Part of a small language model's weights: 18 layers.
Each number is 500 + 50 x the weight over its row's rms, rounded and kept within 0 to 999. Layers, rows and columns count from 0. Numbers have three digits each. The size before them is the row's rms in percent of the matrix's.

# gate: layer 13 MLP gate, 192x160, rms 0.151, rows 79-134, columns 32-63
# up: layer 13 MLP up, 192x160, rms 0.158, rows 79-134, columns 32-63
# down: layer 13 MLP down (transposed), 192x160, rms 0.154, rows 79-134, columns 32-63
gate79 105:473514522524602516558464513424615532544520468473525488436486428413511587558430518491524522472513
up79 095:580471524472492462423517494504486515535522447484519478476480456473438470484487537535372511550511
down79 098:510459499506609479480531446537566439462504482498583473420573487536563491509448507531440487494537
gate80 106:466531469510555462491524575501428448507507405502554578511546486503566448425497530498512501552601
up80 104:525555537438497499496512404444457468525519452549547580594417523465528436461533468564527453497478
down80 104:600548471484357590533499512580517483499495489571622413579478489443514537459608564497530539501449
gate81 097:485557528508513490523483532513561508563539491502538393554487466513467511353521553514522545497479
up81 098:522487452508542364404476497559475494530550505462398514525465384564492532462448452467462557544496
down81 100:516412483423622482450521450564566540529522459513525455487538570447509440546454474418569538521532
gate82 113:552595523566511482467480462476453532538461493520564535544592466425544453464523539532504576552563
up82 126:444451500475491503500549522534534499530585523391449461517399552467535506573413370456444438505480
down82 108:509433539512790503525421535481483495456525530468444467490470488446559527501466353537485556475536
gate83 097:519476449521573545523540500527489474449564422401510532473534523480549514542567447511536535465556
up83 093:623553433497490518487474440431505476448464431492482458564507535510497482497507490545593592545532
down83 095:510564472506494565559458572510514555532540583576547542484472528485495488429627522491459519543443
gate84 093:441487493495510574447487563498532485510445427472457475467548456496445507540423524521389405528476
up84 092:470472492474479394447500527484518531539511493489509541505560468470523490561509471575573420488485
down84 095:541444592469511459543450436476529540477513560498441469467519484530490476501457474468453556457606
gate85 085:422540473492549487501468487550537501533548434529504523566393428598536471444571558484628593510490
up85 095:512490510450506457429439418498568462467493481469516449534510518535649567531431547596424523456509
down85 096:546534574479579563480537490540537467507496524478531588529625513484562424537474529400483471575490
gate86 094:448491525514531459515392501474479578459493413497480448596475519456518492480535493518546456523445
up86 095:551544482486533563503494493491521466393443526553528530505581596504557457550640518451460491553538
down86 098:464412525543609483519406502482440468518386529534498522460427563533502474498555515475458443469492
gate87 097:497530428545498491563539446583557491579521529461539513498529453497497528435568512579530551418537
up87 095:545426484461449441541489545496504568522464530585561486534524504492515432548420550471555367578527
down87 093:464552479611554469547515500526512424550583508444462482473524471590548548455507423558558568375486
gate88 099:458538519595540481485491501507533498490401398433546516551554528476437434446571488537562537459498
up88 097:398537472569456425460435394512480568554475507538527529536464490441586470545518528537508495471525
down88 097:457451531452406521549503432530462540505489433479431467565450513541453478432420577496490505434496
gate89 099:482531535543490366493496440485540500494520462554519536557478549451479471470373555430519499568465
up89 096:501602444556465576557411544525441583499496457452477543498485408460457484484467542474484455414581
down89 098:410465516424309448438575548552513519578546553589459456503568565502438530436560505478452481480579
gate90 097:490550481630487473435493434548537510521428458455533447526547581497417446505501548516550464492356
up90 095:436507492511550516581502596380548472456446492530533508557538435487516507502509502489421552457571
down90 097:493493449558543456463486543497455536531400496457607494481521593529527572429502567464567544474554
gate91 096:450448440503534479593459524452475447568449572422550398524472442534510485526494565492505591544474
up91 094:478448580480529535512468420423557565502499517453413517505432576461489487478468448533444497532488
down91 094:473574552486387468544549488567510556517475494620560559524459454521449502493491563390545430514544
gate92 097:474649489548543437498518521494467491564474433377475532524482495469548489460494580545517540521448
up92 098:479590421482498571452497514599473452493461447492579536562461527529477564525574495446523548420500
down92 101:517467509545696569459582506568500562417500541555504580506555456474493529429545402476578494528481
gate93 105:535547458578569500514575525479540430503499461389598426544553401410529574531541464507481545498502
up93 105:561564445646483554528416470502432431453515486476497493495470513477519506521469593576403596471588
down93 107:521491512447732482513518429442566536517497461543585523471519485460520504524505463454596563553466
gate94 102:438526499526528536460487542514452498551503509510489480511589377471402485514516472513548477620463
up94 102:476521484501496487479550475613495452563523506539510507437579445523485532578593508579416519464530
down94 104:435493549522428634540558502469461543516521523458528509506512531576446423473449447492487454543433
gate95 098:500533505498536591417588502497476495446460536603529441561502517459468491504596559483490491493599
up95 101:498516616513452570534544501499532503502449429418464381501424493524484564525469532448583470465495
down95 100:464489505498595458521486512524546517494424506393453445597600441589432388497462507542526551522503
gate96 104:478500518466569536437433534564504517538492484539623596578491491483464508494421527496474422586531
up96 101:479521597557519369473444551505466437505552572547448476425495496522528549451504502443514540579533
down96 103:527486490466478510447586432553390448490523497417484434505481433507436507457515469396477504468507
gate97 099:560444412537504474458595451479512589541485459525532530504487530477476506457459546534435527563525
up97 100:474543457547463480582548540513496458526409541474503525516501457556438491538459485405586462523407
down97 098:522540505491555498477538561460432539518490512438553505514544468506521592549568648521410518482539
gate98 148:412545497523544521493469454442561558501372454540539521493617416528488547457607530571528502523508
up98 198:530416502509526527467531515532552418490520581435482501526437536510525496522534424523473524496448
down98 125:445443536511820539486474533514414500466564553500435460515470499501537524478418365494452576460504
gate99 102:480579484482560549557541409466558503527464512614535579576480514455459541484600475446578465610498
up99 104:566395452520533527399487490422505480522571468587564462483434569581456475531500550519433509514486
down99 102:557455547590531493484512458531589455581408506453529495513470494523496543514483478506550530444456
gate100 097:528510418476552544511544408527483533457394511502584556545483480529563455519526507540512534530573
up100 097:526557553511528491458483555520443426468522580539590488566521501471451499495561528616449528455443
down100 097:464547577406595482534421497462510539432467522489375525412506434543556531575532549588483511505386
gate101 101:382461523591516585439541463533459473452547475401513589421564560441486431535507467464572464500519
up101 101:539496454476483531520496530440482472534571456590500476498424530513453478493528466563554511566591
down101 101:509584516468578470373445484501562491495495359450507537503439473538525539563500534516473514506542
gate102 102:530431521473496530506462454397536565554486559523529377513617526495388549537527564397438509589462
up102 104:479528511490488554457535424604478433486535435487555500496529557405535438498476444538632490563550
down102 105:508590490535413466573409559530539571536402431466511435503426509479398539486468477538456472506587
gate103 095:374499482517525381553526485521508520538391559522552514603571619499526504464613514524522428548517
up103 097:451465509539487538503486480420531480470516447482536545482551508463461407547497565548433585499521
down103 096:469556471487567500523469510363568531553500479442442570549447424556548487394426495441509584452576
gate104 100:448489504534475464559533464421486494502495423542498556560562447511489569441489515594512486512420
up104 105:471478497481453441516522418420470475522461505551491533555480419473501504449460564509541451455454
down104 106:508543479461037513503530468506473457493545559509523553499451499530486465537489495450492534477536
gate105 106:387512571556509517399462486522521570531436553454569495531518509516487409536460448452497430561504
up105 102:595485469507502537384557501481546487493580572503558489531473523609486543522474599517397503460520
down105 102:489440510503574476454508545457500455478543479519475549522503536486480522482497446480551540406516
gate106 098:453425520625569454504524571537549487488519565510554579628528529495541484574532571447451569461501
up106 098:471520466459469514504561441474494543472546405462558501485520552511548438528496525478485462514440
down106 097:600448459502535537511437463537521547450517456541463466506486541450433484566515557529466507420424
gate107 102:503586576501506405491513567492505541618480431531592522529481429562538505492507522518582469540452
up107 096:554430513545422576494534542480494465397486497575475411448464568474498481525495474431394613494513
down107 097:447601504441433465538492468566412466512580445426455546468468477556474440508545431423544490514493
gate108 102:485538404455545535556518421451537456430527461493484454549448508476543471468549566518480414480431
up108 102:501515474474490571535334490422491501539442562552522524515419438499533551411482482483470532458483
down108 101:500471475509334406499509525449530479547575464531444509573476450501542503504477500512431477481451
gate109 101:549508567478559534592477445550570522592468540530606497554532551474472515535495498491457451577483
up109 104:474459419488474457493568464534496535578532506444455442482468417525546456408537572510492511512495
down109 106:472468456508594548490485548567516556527448615440521550530455454377535426531459498426529461524500
gate110 094:536491535487520545407482426417475627500508555526475397541559492457452545505512562512574474543445
up110 098:521514434546512565510475478491430533447513535527529516384484520547530557552386509524484515498426
down110 098:451495538562729451526537456558401564414504602484512432550497478484449519471448550453518506526585
gate111 089:482476497545498514501521633496514429502461477585524439564496509450560414489460505475503486437532
up111 091:496429549549543521489525439501515466490502526588515489468493475499498569522567515549514503489542
down111 096:467469505402709491608505514505563515589585506436515522485435497562495509455533492525480606602414
gate112 105:520575513559499486478436463543495495483551488484588441512521471416427488391478468516503467531498
up112 101:513522393471500486486568442507464373433537572485515493530450483439398523461536571513514476531446
down112 103:497571534589312474440422488532400438569460515542545482513517531521503548525558528397501454438498
gate113 102:564451507492553390531499483475579506455461447607514513547505451545534475392414566625555465434489
up113 099:561492472573484559483513542526472452566540373485476503521564480485664535573493458526436564431570
down113 101:503501477526351584505415514489512564534464487493522465444366512486604469460438515479466513495458
gate114 102:515563454561487415467563566479569500529463472503496486476582491437459497480582501546525485480496
up114 101:526505516415484518529531440565508653466522545559463533492513478557503463414526561460547435517455
down114 104:534551410500161453472475560500471539467512452485534436503418499544557506569531548539527576454452
gate115 099:477516520461541510526443464480559498574445465520501511515421475516484546449471496533514434483457
up115 095:512499456553488482464502528491460454507466516519467476501575549470500461522463426429406461521464
down115 094:500603567424389555455439443426492562589483457541521536481502484536516444472464500494413521534516
gate116 103:498472460562576493547484435474507630483441535515546514501518473455419481504537567582541489567560
up116 102:536573545594494489504524529582471472469559585485530494515487428619549590557489426473561519494508
down116 105:426538615526668589494462510494485470446385447500478543525502417504550415477464559457532544533508
gate117 104:453547496543591582460391453467510506547532472438593406508460526459510474451627523581575488461462
up117 101:461515562554502510580557450423535495542552476479486514499559450502544608464528485456482527526469
down117 102:433593483607317487524467544506460442567515478551460519450474383520447560470458491396466468504546
gate118 101:527493477423634506523504520451566498477524520464514504525458503491475445584521585447488471482474
up118 100:489407475477502527489469468452517494415451552580529552571420549569532435496548530582500497552444
down118 103:491545567602522480530481513589478542522529424540507481473569563417501486495483503529537447515540
gate119 095:488517476526521442393520523426510566450418498535418542459435575520576483504499560385565547592518
up119 095:530487452472496500450502519458505429456482499492485473512457515460488486487586487483493632507431
down119 095:493531512477588531555553561444481543537462499426519509505469516537449519530490545514580459539549
gate120 092:481478525502504521472405518425461454594472491503556557547449473471498436433577425499555514548504
up120 096:429491525458500424515570483503488465556527513453420556519516487515465542473424482521585553540566
down120 097:491559523510669465463457491495595549463495526529505530513650503549503515517477509486482419511520
gate121 102:481564420556502489518510465368559484549576552471523511502510552450429492412595475450508478502496
up121 099:503580551573457550474672497463424465537519518567552552515573611479417518450463497461502410513539
down121 100:467486485485247518451527497540493506547486524519541506528515550415488491460511548504452450546454
gate122 098:510431425457540489457414570459520537502525489508524447402575471547512518505536528562478528541463
up122 100:516557506464492518479598516616499418457534467467492511580565448535447409522471543606502468488508
down122 102:539499546580333530493569516437486556450483491425553476536555399479466472535524514480530463478506
gate123 100:390562414511527465499435452600549542562456510473573421503496451495568465531507483535598543492487
up123 102:512474590478505431504590432495450447492590470445526472491445452470529568425543472564487515485512
down123 099:479632621520469468492531592489539553578499481471597434479419450485560540460456462414510426521558
gate124 088:469383444530578425532535543551567524560456497458524542588486390445508493507461508561538519439460
up124 097:495451621558512429503450473443489538555456560404540508495424508482540422496535492528511533487555
down124 095:580554476456432498511503411476513510394537492521497475504514472487526440497449439578491516511578
gate125 093:529565513507528549448440632408568519449428435465412538547510500519515515567469561389450382582469
up125 091:575519471437519494522606550523500441537533571505498501430594540464426498555467515484346507470525
down125 093:429444379446524485490496398628504513556508447534583529517559452575487566521512464536494602485538
gate126 098:425532501496525478520560501443494443471588537554541594502533425559461542535565488478518448556539
up126 095:507464588530530628515443464536518401525390445542489612567449509513464508527564525533483478437507
down126 096:509491447562485387499546514570442592462436517515505435544544539509509507529560504510578407449564
gate127 096:486544518580486566506440518500471438494462431460526601404446612472481506476554435408454491504486
up127 090:398444457428537497453543503584478477538492503495544458503471545485491465387459518549613527446468
down127 089:494463524467475542489458553565356535458546651571565527502406450482464502447552436522468523522564
gate128 094:512563508585525516527521517423519535441472502469582506486532452522581523464567548539501509509447
up128 111:459539447478560452538480534494504393539514471451359424466399482490490501496457465478508530495495
down128 112:537575486517761567484487546466438497471552549440512480515538516459547485533436487490555505535478
gate129 096:497530470520500559468409536532508487482464389537542465537527521407472361469416526500523392528459
up129 098:442535596568494509537541511484550521504402392467495546429374532490476523489514571443555459554490
down129 097:492522550580712474414534496485525517469498545478523495491524517508490460436505465491535360501528
gate130 103:484528468514529509499522451516454528469525459392538483527561503489537560574501534440511428460527
up130 099:519483545501498427573543473544525450529461484525462499557434584414414557442483504602588488487500
down130 099:600539513534462514499442572483460510457431555424523590479538435436472581500514439513476543464632
gate131 102:338489555519539439504589466465526538650463514486606483445460504607531479471459557567434415510540
up131 099:472511415510507482595552468470486540495640454422526493490511463524470610475545450564432567466422
down131 101:582518406606364455443532548557592528585486475523457497531496472554454483527527496481540461528475
gate132 102:532575471523578483511411487470522477435470527513504470578622584483540453506525486430512517473522
up132 105:549495434452506475457528588478475433476513467532441463564527573425536460519470510565595543550493
down132 104:583472467481583444494445454558442526461514513454484469453521452381512486521579401540384466514505
gate133 096:535521408478544534546501471555528574567501465493574465442516561530443493511409512562583509514510
up133 091:498510471473551486521478561456539516451371475516485513424573500537474436501432603526450486564461
down133 092:547543505525400510595426411547393458437493541479626496412482502494403485477578525501530488481494
gate134 101:492568512564551516484459439493435517475548556503500569540467415476521480455494518516542503492479
up134 099:568505568523424558421472512514542544447512588517517594453533523476474528504433500498510480497423
down134 100:510527504362463437537569462511456461536379555478455553499542478416482546515492527427484470464452